Each number is 128 + 32 x the weight over its row's rms, rounded and kept within 0 to 255. Layers, rows and columns count from 0. Numbers have three digits each. The size before them is the row's rms in percent of the matrix's.

# layer 3 MLP up, 3328x832, rms 0.0228, rows 1410-1476, columns 416-519
091:099111119183100114126137164157126175172142129123125201118125203180073142133158199099091142116108095144095132096161122190116063111102116140132139105166199074164185157061133140098152126138128105129183086133119159076091141102101107150110151157161149160148119142077035132118120148132104161098113146136139142107069156
099:152096131140123141145159166106095079114160107150138109108104169150092172129211140101177084164136052108096113134185144069056095121185128112162136093106172094095084104140113106151167098115087120212097123133159158101155127134126099191169118148135189149138105158142117116048134081156139121147135136150059112182154131
084:159150111155132170081176140145149076117182169164158117067146116134115156188091090119120111147149117059068110169103121183106156132078149168113085089090141171123127092155140127152159178113077147060114133116185156054140119102133146163160126116093207076132093141182144128153060114064166157115164076104102090106161091
099:130123100140121137138188059171158101157113131107118167097138122127154130144203134165103091107099103067153099176078142098162160211127117132149113105107148133143162087106152089052193159104146064108162171146113113059139124166077097155136137147156175137093149124144077115112101097147137157081112160142148145098150085
084:105129092157158130118126110072147072108098098155110110141157074113070179177132170067089194125124076118129187080136113139076155103101145141119130150105155166129121148134153133052131163084082156166149108096143134163158143041183107079073162119116129081072140081109107113117086119121092144097158147173085038144186146
099:113147151137126125170120130123167170131183103124148084120155124153117091167175075173133174113136128157045155105152137155147106163096148100122126175136108120131091195162083186149110115154165092076105121107089130128194155150149144226084113145147118174155127123094180093105198148183085118069098101087135135122154145
100:077116124159106143074165136130164163129147145147069156139087200151154173086118085150130123146143135109140166167149148107069101168148165125141074128136107112138169063149135150147137107141133102155133199164133145066124138131135108151113118198102075069098131132138133185083116103117151165100079111106124057146177091
097:163113100153136120151117110152131121112138092080128122098068167154156164201143096132174159095099164145108142183100201132134109132156096142112069127184168099116139094074073110133128152141126183174142163194142111122162136173148155108106122155148119154074115120118061100171135133122160091105108088078107166133136159
103:097128113095106105173121078119139140169047160110139140150123130198103141140093112124190189115099136129087131176150141127174123117102104147164140118127120175132170153142147092128122086075157116144117133134072095160132185097110112111139111152184124117124100092104047182087124199107078133055166185156129187176143064
100:192164140170172141112188110125153132113083141117176146093085107096141093139074132140102087170120122123118099081145081147182133076113152104084051140066110128101119120143090154100069153082135162141172136083119171110181155150133090095125122106163132128144128163096086050111129096095162147122138110135097123179162132
103:117126171097163133188203072122173174099145139049177099088112162129121121125121179151146109065165150152092065067111132106110171098133141142103111114149166101181130183142132141169110138114101101172155090126123110109172145066129135159147123120107109116127165160079114166126137123123147100092159162127141168123137081
105:106133136191154138103193107131099109203118118132127119140111171107130109135160106163103165098093130080068149148141081150167170096206156135054091078135167081109136158114150185066151076123190125127142178182169151131122139107078113168092093174105100133127135192081126130139155094119160116101163143123112166129154127
094:129115151116178135167084133066186130086087113170080181114118124148112150133132139074032138170088106129092092132089139107104080123125113116104106098111091185068125120180123100086144080128102136147095145092103130110063101178110134137091084116092153148160150132131056089176166097079164150065118101139126124171140172
100:101090131108106156158108110178151141113205089140115130079146104183082144158173159132146101109167152084122111121143147096153170078150099172119130178121152148091154140105131139132124168131097094125161140136147204161110136144108094123060154099158090117129180190063145146170089102136166169116120130072057147130119179
102:129159173167124127129176151160157119153150104120102132117093114150141099129208090096186135090155083120133108118066105131067113191154170089174076134127117104090103164148086145115135154134069149073181084200094157147143099069107098137082160140128163122123119107128078122163080116134136115135187156097080105131123123
104:133140168199121076101113150076132071100128185129164080099134097192132138165115068151168107106122090110129130178203122193149124119070138128142168118054125118144063161093143172135075148146157150170135126150050142105193132125120143138154122091159138145125151163082100190138191184168133103115191072122068140160142101
094:104152115068170109134154134146179139133182137126092106115088149127170157131137161169160092117151125075092086179131174129153128158093118158100152145097163205101107143218105153113095138149198111112105115190103174093066142140123071130134068148137102119079093183117116114177092075145160130126063135074145156117146080
099:156160123126079111108171189142162157104064095084130132063093150140135150085159096182098171131069149173112121106073062127087105181163136122145112065104210130111119132134106114112100082175087114169147149196071161145117149124109057124096072125131188073084131137138132086098101167182185096143120085108112175148121097
100:098109134116148154118147071068147143146132114108203107105075111122120145149132106146153115196153173160100127159172133144166132126087122152096096200123086163102115185179107097126107107153142157186171118147134167120144185131109124112159106099186085086199182162116075176074144130148161087095167149077098130207144120
104:077105141177123129160118168144139117119116080133138136099092121175143107135212112089110122113150112116117144090150179149138159114122167108169130152140102157086137119129088139102116131053124129136155114107087173134127081122152115106131109081159162103133106130130167173179153169130103180134168179020139178142224163
099:106149182164154151101108088084164116107125110119153160155095151230087127170175129139113131129083132090094117122159123141144140106091134120066094106154132098167179119205153122089098096112160154140165145118083066103141149093117139106131118148146118120152196171160080096110157158142098093115150074092191164192107153
096:120120116108091078132161169114133103108127083129116081099168136134099120161167136113059136141183134107107160126106102119096168145078117174122098118128097149146173150144124159138140149088125113159112145130148125126151093142078104148135091106088103172126124122152150126119115182148142063147105095156121110165136139
099:099119099171057164155143142104116111136144113094152136142143143166104164110193199089163154138125161134105094186113136094134096138150167109160162044094109134058111147120154088137187133109125155110118165124106154098089151149108141116143138175122187118167158113146144147176101195165130104119155168163170115082174144
099:124170150103138097128139166068155076115057200150093179132107110130126153085097148095137118110133081104111081108193184105054136157174144133102139156095087175136123118131123176135131157114116132138143130156095168122108099132137108131140156148142092114115146140072122081141181100171150130089087070079108124154136164
095:142179134157111151113122137154155073192128138142159167132150121089053181135093090144149160123107159177180106172144145113120121198117115117169166104153148153127161144102115080125131150157173118139117138096176150108114172120086136166134169169186157107105131079172073067089159101147186103121100122186160117116150067
097:069106142103185119126110102143213142091155143144184123109119140145197077141164104167157156117154183138180108121135102092084119130159127142122098068112104143147159106117121097114166154054186084155206136110108146151106083106113075150169099165113189147145153123137078072121161200120170092151129132193094181124114172
102:083094187112171157154133098101165125153183155053141103155117173142096125161139125082094149175127131103131174146125164140102041135140085143098109170064129106144110057100133187110164133144121164161073096101172138134141149153136164125122128107149130171175175206099162169133108107177193090113196104136164140156158070
099:131150163131148092113132151123199100113109142099125141121121035165097145127149154120167133094143140120171118148089102103174127119160118115177091160165082105045155178111118145041131128115168123088161114159126105109177138136127124171146136145149092125156136108165188122136182152172099101127097063173124186105138124
110:134129145140080119104091174129163156149178118143132116066134116164134114155130078104154146133087151131130090135157098157108084094077072083076110123148088115097150103080170132149142161131078105140085127149078111093091196094150158163122136138152151148102200144119119114119122085159163144116094140163153115152205144
087:099118123156107119159159183143088160212109096061091120100085131151130107165110128138109110133133126148107139153075093131130136096125112103118141060158151146106132145089144156133105123099125155177110150175138141127082131156109165119147064091164131130101086100097154137123181099084148113102112182129130068143094183
103:110175108149117079180149176136104138115153091123151143131093166164107094153156125109069138105104108090078168078191179126143167110143145145106133085132142126121146088144113155159138064187135058121188080115099122167096128080112108156116111137142094166105168149120154125119098118076156118105161124136119164114075125
101:117140150117108138155151170099091174191100140158163167079103144171107153154109121147091150146120066074120133184154111104109086096074133180176132108045132113198150201097158160146138146110094137079116061158095082099074099095109115161108103118113155122152128135144088155165169211099163086139137119097122190157134108
102:199132094152087155138159153143078103118135070123185184055093113148133131139123090142092117176071110180151118095153160133114129141193135118140119120129132101123104115160163145179064075084088103137117121102137165119136103136122115147109144104198137118136170099159100108104145164090167109109167195101077117167097109
094:137141181136143108127126117154137115089114148036154202122136130101159159169111133088136068152127056109161138118140093074115151144117096097138134149170157128123091121173158161150103151098135080114109143137185113178176125127120075139162125123168155105088103135075097084135127114182184109136143137150128111174121160
100:136097197203185131115164141163203156169155122124101136150098127165113136150151138166110149154096204073098121114180094066159131167107152162192169147133070162146165110117099127060163100067145171165162094096089165074179165105118108114146079140167140071173106115142151130151123117072167062128093141100112177122163096
094:109148155102092113134144126078067127147164150099097118109127095097135145148144103105077120178094138096115135086150129171105091123152083172031189117112139113055173047120176093069169150162137180122083145125072200113096133114159083189150188115129191184138140132157135140134151172172155084133103158093061115102151116
108:176170097167131111101144082167153149120111114149155089091077180128126069070182140129108124127107182102126130117111053149071092070109109134104120138101101182112130165119099114184169059136149152086159108085200188150137143112121100109146136120153132190141152129152172112154153155072146113109092143153076157206138095
109:152079120129094134106191167202155097152130134088109167150137177120119116131137061168155179125130101115111156118175129107103046145134141096159128146139102121148145181145080193111100113133148121164161181143131123127144125175098126118097104126145190179108164078148095086129157119138144137068175077173145155110179149
101:110113152164088176088157153162139084166170137069108110118098138119162133075137153116183122160124079092091111134165152136150121173131134147134104148138117153156141160121100077137122078105142163110153155143159100127117161135104059139096111180185092166182178120121088153080180173094138064129160119132128127107095128
103:127128102147105110136107149151098117146126066185106119136155061123109124212132076078099095160081063120114159114116157154200140138120134141118111149151093109133061105115127104129130149124121155119161164114133150113173135104158159149116055167099145107093141147154124100173119145098158132083132145172171087113205193
100:086188164090092115093122105138125134117176080106170108124126144089116125135168097144140151108101182156051136119151152117113121132128113202122109082111096124148113047111108079122149073123152092106103124143139179140182133163132134159144165131139102102169179165149159146062125094132158092103115167038085111121131082
099:079114124186123123150110141097142166216055143114141163166105080161110174163107183141130134098154126098146081109120161090149137108161146169139129151081142198134145138115088191104076129132119142101110107122085117096111098130143097103157101141104159111144126115113150106103125147126095124133100104127071078082195139
105:084139146205144083124133088172167131088127162135111118143086168125182126111103126080082109136115117148174129129103079140115116161147156121099161171121150127135174109087081101125098081104134156084170157098152136163105162137129058103152176091178143061154111162161111080119134096109188141104145135071138119126092141
109:160143115142108087156065107184184164101105089092159141096118122146108123132143112127090121138155097095070146150128135090146123099107089147170175124135103158160099143142083148150103101112195121110083153122125193114148081117095137083076146075128075188154113164098091107134067117156124194131127115140131195150052102
096:101147194120100106169131052144184161174112111096134137199103152120108123102105170155102097084167169081148151100187158108055112142177115159157131061161104147137151107176164118116115104078101170124082107164142136122072150145127147109162134176142129107097155106079154171097150131111119139098111138158072148184120087
102:115115106149125157175104149103097158123117119125188134114107140088142112127173203137053169181062129125118132120175093132153141128067093104086076137074115089126137141135152092078137089078098062139074151150134145122167130090132141153099114134141147127160115149162164149122106134126183078115160121108082113169172134
104:122130139141126132160152120156111067133147145145115126165111135074118185168099191136103169178135109094125110138120133159110122121112098158170110108132112107068117108124105169172086142089090106182199115117138102114137098145127063162111108150100138121149158134101143132102169086111170134060114139119151052134140152
100:198166107142161040148078124126100125115117127165161095135116185119079135141113137074163119097116146153146137105106121101121192138090099098173152113152156171121085110079153163039164163159078079134155143134178193102162134156143076153127126108143162095159115125088091141142109121124120152128128113158121152179139147
098:125129079115115089106179131161107174102123090100112167173129138112089109108171160169070100091122090127193135161116123109100106093100136073102124124135118167178149132142070168106078112099126165144094152155158076173208159123118128147156195151114095191155102132109091146138135090192144175111107168127131120193121164
104:157107154131173139147142104151142096145129112121163111121114075143129121150092100137167147179066125116081073149129155153123132108140131134126092086144106161118116160138132153092155093134183110135141134086151157110160098133146140118079094176147153227095118164138125111145139149126124113173136089106154119094094168
099:126171140182201114146126145058104134103113103105145167178124150172133079184105122072105164193150157153142167088141146153099115100111141150128140039157098176118128134061103116168149185097090080143173132135116176101073153078136090159146097110205128122159105169052173090119091103152111048136180091122175121124092182
101:102135155090074134113154114102096144179130130125118165037112134139138136103120079159105095121156128171128188088119091122147077071174150158098189063097084128096103132030127119159151142094151178160144158132136183169164164148160125119159112126133166108144105134137122143134149090098106108115118140081111208138146149
101:120108108127102188103124103111183161098138125127134125147064090087110132187112087134173131121112159099144119083132144117104095106112104137086154175060108129128116135165140178107155135155103187092139141143118094130184102137095129063167097141166154142132115156153152084100086175141109139102070097117099139119134147
103:122178081065141108118144121207111093179107110161132150118123141173057115091074097121082127108139149142135160139165136103151138098088135085077111141143149138109078106190073115133103080105161168145174170182071126098092137117127133187136127149138138087188150153107123134156160124117159101141169125107125130157156143
103:122117093166131099173138151133156130109105117176142085092148098141158110165157100101131139136046174125082091116145151137135136105138098181115124162134171123145146066136143157138143158065129113142166089178141211150166156171085130164059164136179081129135150129110105117117097135195164152097118132121182111139122167
106:186169106167019118154059105178157113127117124088121163143127140118080078118133123202105074109182072074128110096167171119118159193180100078132130150144149155154105141142146129150050133092165108130125103143162135082146084096115132072150162137095119148116098168129106107115112075090128169113137097120123175151155123
099:158167113110129149156120132152145112125129126182193127165145166154122172169090142144154134133090090109111156162135126151097123116120044095186166138099047126158106113100148193186121126093114132085121138101153138107115087066121100133093173114158148148076143119154154122089089177108209117106149162112079168102079136
096:113075120094106095131104096196130136172090126170137131111125137196089171117171107123125115066147153089178128133186190187099170135104103167073107075097164129132104152084123115192177124088145135066095152131134091143162152131151129110089102182117129113076119114164086128197139137130127102151152140109105091107115118
102:173148136148103116090096139149140102142141110105143098112130101087079187093096159143121134100159135085127144170146127146129128097147115155145127115129113201069147123141172123130160143146144126110101133103204110064129141103050131124084148158129081130139146119118107149078117112095214075078105133129167133169130104
100:177136120152113165125117108138095113102102099139156105099127172091045157160166121107098141231045116131080107103120101124121077151139183095153130137146135180154087112102118176089164134041141166111128147119110182115137168109111121094136143103141084120175148094154154126053096157159109180115077108107103135117162168
098:091152141172145107126157118084139155191119138149119222082108047131098178129151169166154176085131077081112163169145129169111075156136151087115163206133130095094088154178117099161084152137108136192108191114072116147148140149119072117147114145088115155170177124117074146084100131150133109114089136075143076114175184
109:158103074107144098147098096086103147171106199100120099126112078165093161168083149193110120143116164102108174094164096163096157177093074135204117179095111153164107097100109127108092118135148071098116123093100147041161105106066065112136138170154158108182101170145097160057088189133059084093130130153100106130159130
103:106091112133136124180112112105159132147121104079066147098134159076118125118154164153153156108175156100168091092144143128135129191087150078191136138093132209091143163168060141099111144101102106174133179077077146124121140126168151111111096153112192134098090066108121138122160137151145154114104117165168178153138079
099:144151158109120122110135093092156153136131151137159101152071176157099100198113109082164197122123127098122103195167091109166096142070108132114120175174182117120108144151131141121135139077064141133163149079119136123068160153144122133086162154121134166097115174081146209176075133109180096111152138142163154159159117
108:126135092162129089157122106113148193112170145067134134094120178166121145152124114136111107140165128183089177152127143194152073130105092181091194165097138095104129108096148175126099136062133071129086123092096122157206135147152153116130123093158096159109074114115143135102195120135090035123101087114161126092131086
102:133163100125062149192243163064103120128116080104174144112121188103183120163125132095107179095133095150155112211122089153089120114169106138058125088107070144162094083177113142167160117127086121127106097199068118129059185105122138139112126192154175198088139098131125136104141192111170164130122137115166084073114123
097:071137125186072114154116082075155128165121157131111142078144110093098127135126158197129135135104098122123098132168147152123067086168131169139145178088104146154119142118126100143056159149127114109130074184155151070158145161065076102140138165164126188178170099122153128125058130189144119141094102097119163170152122
# layer 3 MLP down (transposed), 3328x832, rms 0.0164, rows 1410-1476, columns 416-519
086:132151123141164144115153101134142135107101104166143082119108104069128171097107093107145099130143153110146141155137139148029169075097180188124159164076099150116134118146114146098090130093189132119071101130090141148113126176168134119177118109110117095178112083115159129138066149148087090140095075111136112193144150
099:225154101156176123161124142106182093120158155089110149166150123079119144117120088132121118113217170078120098172177105202110186137158122122112082123100095124079121114144140145101110166103159180097127123178156113066070153179095125130137108103095053094143105110074121189115083122144093036113185117172160132134084150
080:085104127122052126149151032175141167112069086137132176176132123089083110095129115082139104137126084148094120121100085124169164131151146081104076132152146117070124150132107142105139107191143152105156088132124044164093081182096126113148108059169097144167173134168137127126137154139137106120170155149098125157112112
098:136121084127160088105079148195195130093100128213114092177138216124151137090146124125137154116075157135107117083129089076134131106134109118129133139111100119078093105169132182156098125119141119136174158131132119132177117118159123131158165124179114122140134129136132166146137122140098153149138166161139134106046067
090:095126157131105104115097084144117151120133153102147147076124152157143114125136087103157054150150159174133088167126134140153153129134112124141100155151118111124139112193104141184162111176128111154099071130109099096082143200070153124155094140177159149134147179177140137109139177082091199123130152114151188062135114
097:108156142087119101117115175070115106148088125117110124090161101182152136089070144095073149093107145141181129139135142122162126085121164102054105155129093106138113071155155103117086134149065093135128080106077128120073123155129144093130142160135151189070237090158072083123085159130115118160189120180121098180148132
096:108105113133141095109125119195143154177133121089155119139131126094096122074157139058175138083197088105111105085144157183192137087110131151113185101142135162126134151181185164123114183079124184173126142210125131103049096176141164166076131076161163091108118119111129141123153102101084191159143086076100115143103079
101:126144094151087151061095167153104176070101143180175119184130122136206143116116108147108113143133082132169163120165123089095149068095118078068147123163096172097122151186140161140120191106132115110094093171123146119070153127151151106084180113174158170124096098126142128103148067165086076188179146187119127172159140
113:120129165158095122147111133210153150051077063086137151107119091130147115154122128132047127136073139163123086164125114145139132120168161115153112186195137112135138108138119067129149134074126154096185111136085114115078129192105132120136125119083138144142174079133186098157121122108128071106113157123141185136140109
101:156097143109114130102148186175115115178138132087092100096122106132186130133128132070139143105091144143135094045137146104128156159124091124188034168122100103123166157117170109105113122105094107134102103167124083118143172128114177127083131122160152171125093099108104157115159139173129149137137128110133108065110136
106:073122157115096174106064135125117169115138089119116120069084156096128127174158083105126140122130153084119139078125177162179159136162145087136142118153076082131156084058108155201123165081171158114150144185123116186110163121103204184100109089142144191127136149151161203092157122126050137150095172157088114048181117
110:149158151146104129163091117149113136161135126118155192085124147139180159193118102113119107136119108118148110090070086146161139121102133192140158163130085083108093079135096098107134119127148171109150142095121142169127134131144146156129100122181113096131123182159170128131166134138070167188117084166190176107139142
086:124157114115146051110179186215175125101141117136150154146185093139142185116120147086187135174067118119113108195156140086126168163180149098120111159147163129121139108186107115125170091150130137111109121178131152059119095160117082098059150149084118091107124162119143084150097123116140088152102163108161117186157126
106:130170142113087132133074138138186093142128148156126162155139132153147128102152155116147177072093108109105136118169108158150190112153167132093066094192103096126116198158142156105117155149129114022114094158089126108117101112097123166146159184149117139157145132133095134088102106154129143153121114066098148123106113
108:126164135194168168129136193104129116174130114151066115041127141153190125104175102069042110110133075116109147157097144124128138127187143175030183099089123102138143130166090112147086130188095135129114071162133131114139073110155177152157171144152159166180122145117072103148101127111149123164102121134114109098128170
101:142095070128097100126116121135098120107175146133085067065116094079109090144120076122156041152142133106153172099117081130105109066144138125132071110120145112094131119135118064115134112122131126161148121164122169200199126156057136161105149036094083137110120167167152191147175234160087135131079110100194157180167117
091:088097119085109128155159154098093118088156149151109153093181168131081060097153137137129175111101113116148157132165121172138125086120102122129086142097151096174179121124115152089092115117142182167136157135158107148101132180145102141101166120118094169094129109144184069171128160139111122125178053129135114156120141
113:165102123139117122068084118092136138068181080162120114137107129152079044124127125204114106147126122122169171185157105157133127160146109123141134160178133124132140110119120197102091158154112121114117137171094132077134118108150128122140089108134139130158156148147152112090102163113184115096153078097154096127116104
108:197161180116105202112137159144105177160120141159159101145091173045128126127105136062100128119186139131134120125194142105135146166109142168168108123131162082089191106185121143156074112189104068093174113102162080170122114083049096131150146139116118159138115115149132128108170170082133106050058101137157141123127072
115:138136090113083185136101162150146079115101138104140127148105102155133136134176072159101121151126125163127172157173150150080159175068111106117121143077132081127179094132147112162108125107123148105117129106183068083093134208118090070172151112142096092125060106127156153174123123124198147175165142169109094186117081
100:159116141088139170092169131132164087104112137170159088121085141102114103166074143068112161145112129082155130163137087096118110159125097110165152133200064140092090143109158162106129133176114147161118176144125145141144165156092131212085123078116122108103143165133092130118168145177137129078164145169117082103164127
101:134186132137096171125050190152058077159145191160146136150061130123154095046105151155099192149133180136094112094128121151084171080093190205140117112057090080128090165162144081114085110140071171130071124177186127130126144134207147113082149128111155129154179164169125127155137115132095171128078086088100121019118143
097:153216089124126138145154128148186127178140132138040110081125121116116147112171191138092130100122131119054126071160154059130149199158116123127111162112137154133138104138164160079084178178178176112174132130165145171075130071139134134140129106209148162068170076151169074101133159117108083086133154136178134108179087
104:144127119117136148138124159185069157074171185171178068093164098133111156184093125078128129140151120141118065171137104143108075096127103079136131100118219121106177116055106096087117142099152124085162149104158114140132110099079110140094107156151098078188086139149143120125150096151159108070157101133101097098095118
091:168107102060096144115117136101047155137115127178107040141139125141178128095084184149160130094130143149042113154095118152105119100089152087097109115151131122081093105117171116077122079165123152163122107105029128139174159165145163126147094082139097093152142166123160140145123119132130179163178104094194138119099202
097:113157130134156075125153144179148083120097177094106126161121121104113149129090192172148167109114114115110110123103130104134174092090130102168121157142137103179137106165146101141174113085180079143083156128128090117089100156176107106147116152129088170167088141147136159136132132092154107149125105133170095119171085
105:146136146090099117085105229138166085102084120143100162092083134148134137127182145136152144114122112161178177096149122141132139178146070126071107093085167110112158121116103091090115105136163139135142099116110142132149069118122096102173122071093105188176108166136132149125159184109188091102095161135141132073146147
087:088150082119125126129187146076120125112118132133140117098169092097091128125164155118105092105116103155116177088093139191111108100181103117150101127049176205163096058125118103136123103088066091156116159090162139146125165122195129137152131131119120139143122123155133191104175153126154171116122136084167178073155129
118:176083138148122154084120095091129166171127060142158043154067142131188173139077112093100044138132155180140122129127145122144128157150063137090122077144128174160151213129144200177103093083092168125173092120141102126141167140199107142172126131085110128076179135128058122094121154118155163159160133133116125128147151
082:196128124081139160108076081143131140051094123149121108093083114109140108138235155184098127113134114131121122180141136085110144123099106135098159123117100175181125136149144123127112117132115091137099111123106166135134137101113181146181175133138100080115094130117081095084079135126129110113189158122167139151160108
099:092113093117100143132110132134099148094112125165148139148160111148125154156138149099140113161162117115131057141163103158094135086139103178118109149103158108142091122147110165180107075133105122165106082170125102095087109115125178167134146087180147122079137124130110228128127143105140135120123200116125153143121104
106:113110171131136173142157126118055150153160106120102118148162128109150152162122138049088130073141148165162146117136175120061172123157092187028124171039106185124123132189159152170099131092097093180104085070138107165130092122095145075066198151114094136083171177121100140113129108138128132160142118162124098142133109
106:138187175110131152148080144140105125129148140112124135190148166114120102095137115106089124062127108056196079134101137174155148077149108141121117147130112136203106129124153067112124117114099039117141111123119134102083089133202145171166144135071137138208136157143151139150108113122163144182121136113135101110150189
086:139141163130112141144120136143110103086156175144084066069146166145121124108051149146084152122149140128126108147122073175176127144156130163077135121122122148156156067150073092106107159135147170133130103124083091165127095212168114105105149194091082152084163159106115121168113087068133174163127079121117114149147171
096:129212176145134184122103132071123108106086149153151088154119099156165095131094103114112147148132182127132187083131104122118172094114142129137062164118132127189120095111165170080155141133147056096152065177048074174061090079156154184073150135164134143105136109132130176132097126045087129112068179140133161128096125
092:153138152134108122191146046102161161158075082165190125120178095074099099098167109138190120108113156208118089160078105098089115118135158152095074187197108105129181071137121120169156098119120117111092094166081113160148095137111087149166064183185103138138141158181128133153147182070098084130087152174156179139149069
109:174094143124098155090075148122094145140126168138107235171126131126137126099177103137120083099115190138174099119129174113095155135136087103143090153105163101091142068121108180098145128176120091100112114139117100107101089112134112127127136090086113075145135109136138125118140130079136110136110130115165161055083193
114:112186148088190133124140167101111147139115128140113134124100094186124085129137127133112126115131119148174185110131125087135107083095115125101126142136212132129135128164106156143120124122156128141172115105117113182134145217188127054117139118118069128092145162148118159045150124121131125149095106163140145099078165
104:110143077137130151091168123162170135121138103170101202112081175135076127143150162165098133181064152136169150147160131133090136089128135149131190118102120121132099127052107107093105122069217128132086094129160138093153137182149119106100061112171177103133114169129162120162114114112110091124171106158162154106107118
108:129160176132114116105132120182111149167203092114069078093101139087050106160113106128187145226123095094148149136117139162137188107079103155125176100168111159120122126077113124096092149152128128106153157124090126171104137176134154131190186132086211088124061147095111090161120145131163173102131124141093104123145176
096:145116124168178140118105078111090145088066095156181116091072157059089085150094113101098099115155155115116186118114103169117123112114127111135119106109115081133141187094157121132168146101104116150123131104163068134167109107119125120129165110125120134114129133149169148134082170118137081116159135124062129134110119
089:136112098129132214170142158101088179171131140109139146120152122166104183053163124095175122146123147141116131067150084186178111118114128132096134151078127115165131145122062136140106109070111128114145142182149111143115125204169152157115164173135153116068127224121095090164112152122082144175125178094141146099159132
109:156103173123112144147160135151111104129137123115129139176113148165099133144137132083152163162093167168113134087132118101099154122066110100081173116120113133181129128162125085086134148106175150107107140139134096160128118152132116098190142092087089147120087136103105110155106102046153164067204117051116159156084175
114:123115087154132204115097154119107097178196153147107105158159105085128119072144080090107193113175119140180122132146127153108104097120087126140107108143148084068113123171115120171091146154116115094116141161120138093163111148079148147170143080069160160127162099071149132130109204048151101141083166166107187099138127
093:137133146104161160103122141124115121106149154217072166072135141105138148195145160142093119112108073157137135176035060144125110148110145090153092124149125092115143112111103164133124128157153168113159139131137133168140150152139141161172127102115144152110108113131150130167126142170193091123179143150140162082082145
112:125185101096150111094105150137112085142146115194148160162151116137065115119185067160189131151090126157150090084102129137110168153088113009133109096111163129187093144122125132160151097117086108128136138153159197127121152133081082166124115140119141056185113073146118188157160165157078138119164173124135153122185136
111:110143127139094150142158119128150072125083130111059110114118126113095122157141219153148190161111144129088185114124158107135122104151136159099175137173112114099148108171075116098147118151119173162115089122120173113180105200141115103103128135126108102090127104166130152142164125161154126121163059158109094108159203
093:150156113165153115126091090153113100183060187126149106065139154158142146179100097122100145141152143167102193156120129146100098130143146080146104168122149110124065105104066155162122145128184179138164048088129135142115166102084145153094145139121129108202116155135130126159103140170087120176081165204160141089122128
106:118132094130131105116076142130104109097118133129148116137143151102155138199149182163097133142186150145143124124157150142180127141097090162124201124156140130114171103120152129069152125104162171117110093169146095151131120104058148120087182098107134182106068131137131098122150128114095119103064111118117165121116084
115:127089143128173150124127200171110060127158154140121190108118142111109101156141118085141122112123137097121081160113140094112111138165204133167132111091172077141105081149213153129176120105131129096115150054182071137141134173092099134157128150138135151184137094135149131163163187121111150111149128118105164177107132
099:130096141153072110089160088121115117131110096152100051123120135091104096084078125144139167100136133162156191080115148181146055098138179152174132129099133057172131138061122106165092104134114113170126129114179113112135110157116158140112119198061099168114097066113115114147117133132099175118095103140089155115192117
103:122135082111089144203190118106085088096124059072124173117096145124127087138147102122097157176212134087166179096101081172123098112162101165146146128131151126118087133128124112164097128150114138093135139109134116072101145132077055087147190124132113114091065083124188074125127113110122140171181115125145110132056115
103:184117145133101177106072166137135145129188177107154081127166120072079094219171166127120096111122104135084127110128181087116183119205133142125080124137080141163103075108095100105083136122193173152073159129138161161144115123099124073153171095084152167122143147060110094103143086122110113131144111144217158116134172
091:122100103102165133107160129055123104138158125151144145102126183116123176098120125103162122104067133137123138147154115178088124130150114136102165105165156142142078102149140119116095155106084090144176231154144094130071139138149106157104137125108113073101140175090103093097146060130199143141125117161121112118162072
113:132110124093100090151152121158147098147172164109133158119158144146104084119159141112144110121101073109157112099095085113154130142140136152111120091063185147110147100133129132092158125148147132096136196171112133118125141149083149112133135162161193133120138086121148111167124147131156179134149127150130073136105126
111:090083158149179110197149098118107121132142172080108147172105144153145144120077114120128117129162103073101142078086172106083095038142115129148099123127150094100111134201154134153106154100171135095112121149135157146180165143115131137198071119098103136089111104095135149156141206078145136152110142073098138150146134
098:071199124165095131103152141118122117116184111172121168066131116078090161110126130147144120101151150121132111143105136126175142102185150159121111120092110123139123070083153098053134111127125187127064154117056186091138077160121139132156163074079123159173135145126107130112100116093071132130160190189104127129103093
095:145102164139100187140177177127133120170145150092155153127135115148135189140133169075125177117099092103163155107121119105124190156130161190082112118136121116113148129154109109080152133154130124146112102195104137117113112103142164140145158136061115120114074166205069135127124092120097163157083134201149130147169105
100:162133224110136145117164105152173181141123084120157137155170083155167114118109144076161128103134115105189132126068182164130101135143077151110119122054133048146145118114095149127138147080076105124192111167056083145088146114111144140148101082162083129141136101081140109148105124201122110114090148144108196111143119
098:104106125129111136124165146124152082162120119151173153181125149167091123181123118092112130133156128174117161158138081128162145164105087150162122151139097129136122091158129184161117148099093166148147150101079190119157055143193152159146118135127109144152116154145168099162180082117105125161155089123145132078139104
094:171134156118129124121057104153079102138095156162090134169156168139082178121143122110122141124136081112106121089160124084157135120171169052092124149172121148107079081128109088094136152140161097119161072109149162128123144159118172119125181165146162071142176164143141068152117151091149100128137128120176126186100143
107:100105062119154127150142113124125136091150176143125105108123144148102116110087129128090129134113123135124131134162124114128164156138158166095140111177095109187129124118131145179123094142146116176141161130150127143126133149090162136147143167109125179079163089140141129101077118140101129109180148100189088106135122
105:122107132122144055089110117129086153187101173132100166079173095136191137156095149141112117121107108176114097153115144106155141130202117104108100113140159093115071100089159147139130161121122089139054146092106084087106120146110179077101135055132126120099086127174113140137145189112112117107058178116145180148085105
090:100169164162115116088151103127159097080154144097090037169108166137136172158169134136117126090102103133093148161131138099110184147096123120097104166109096141142186133220089116101141110090140099042181082085128094186087072114146099131134113091115131113118084134098086157068104156089122157151104145118096163095127133
105:126173133178173154103103136112151119187109145108166142091106143131122140125091116147194110085158135157136089165146158103126162131121165182138099184092120043174104193173146118121091132162139164127097155050154144060120120115135147040159093124054246102143128118134108090065163119170139156165138077097118121140161157
105:134135155174076183120082108151080118143150124167140169099133099124099105127127197163119165135151151091154165152136119128150129154146132163132143148091210121116190122125176189171171164138123082125074100132127174096125071176161122099170134140156137107105110122113137127093102122118141167109124097124152095150103111
096:115117124137168177178119127115123119160087120087163120159089133067118111128158120101094133120141154107130167082143117097162089125148098090116172163141105164101135129147134084103093076106139107189157046129081158137156127143167170129143142118163228071145092184140098118175127154103142130157141137133092131178114129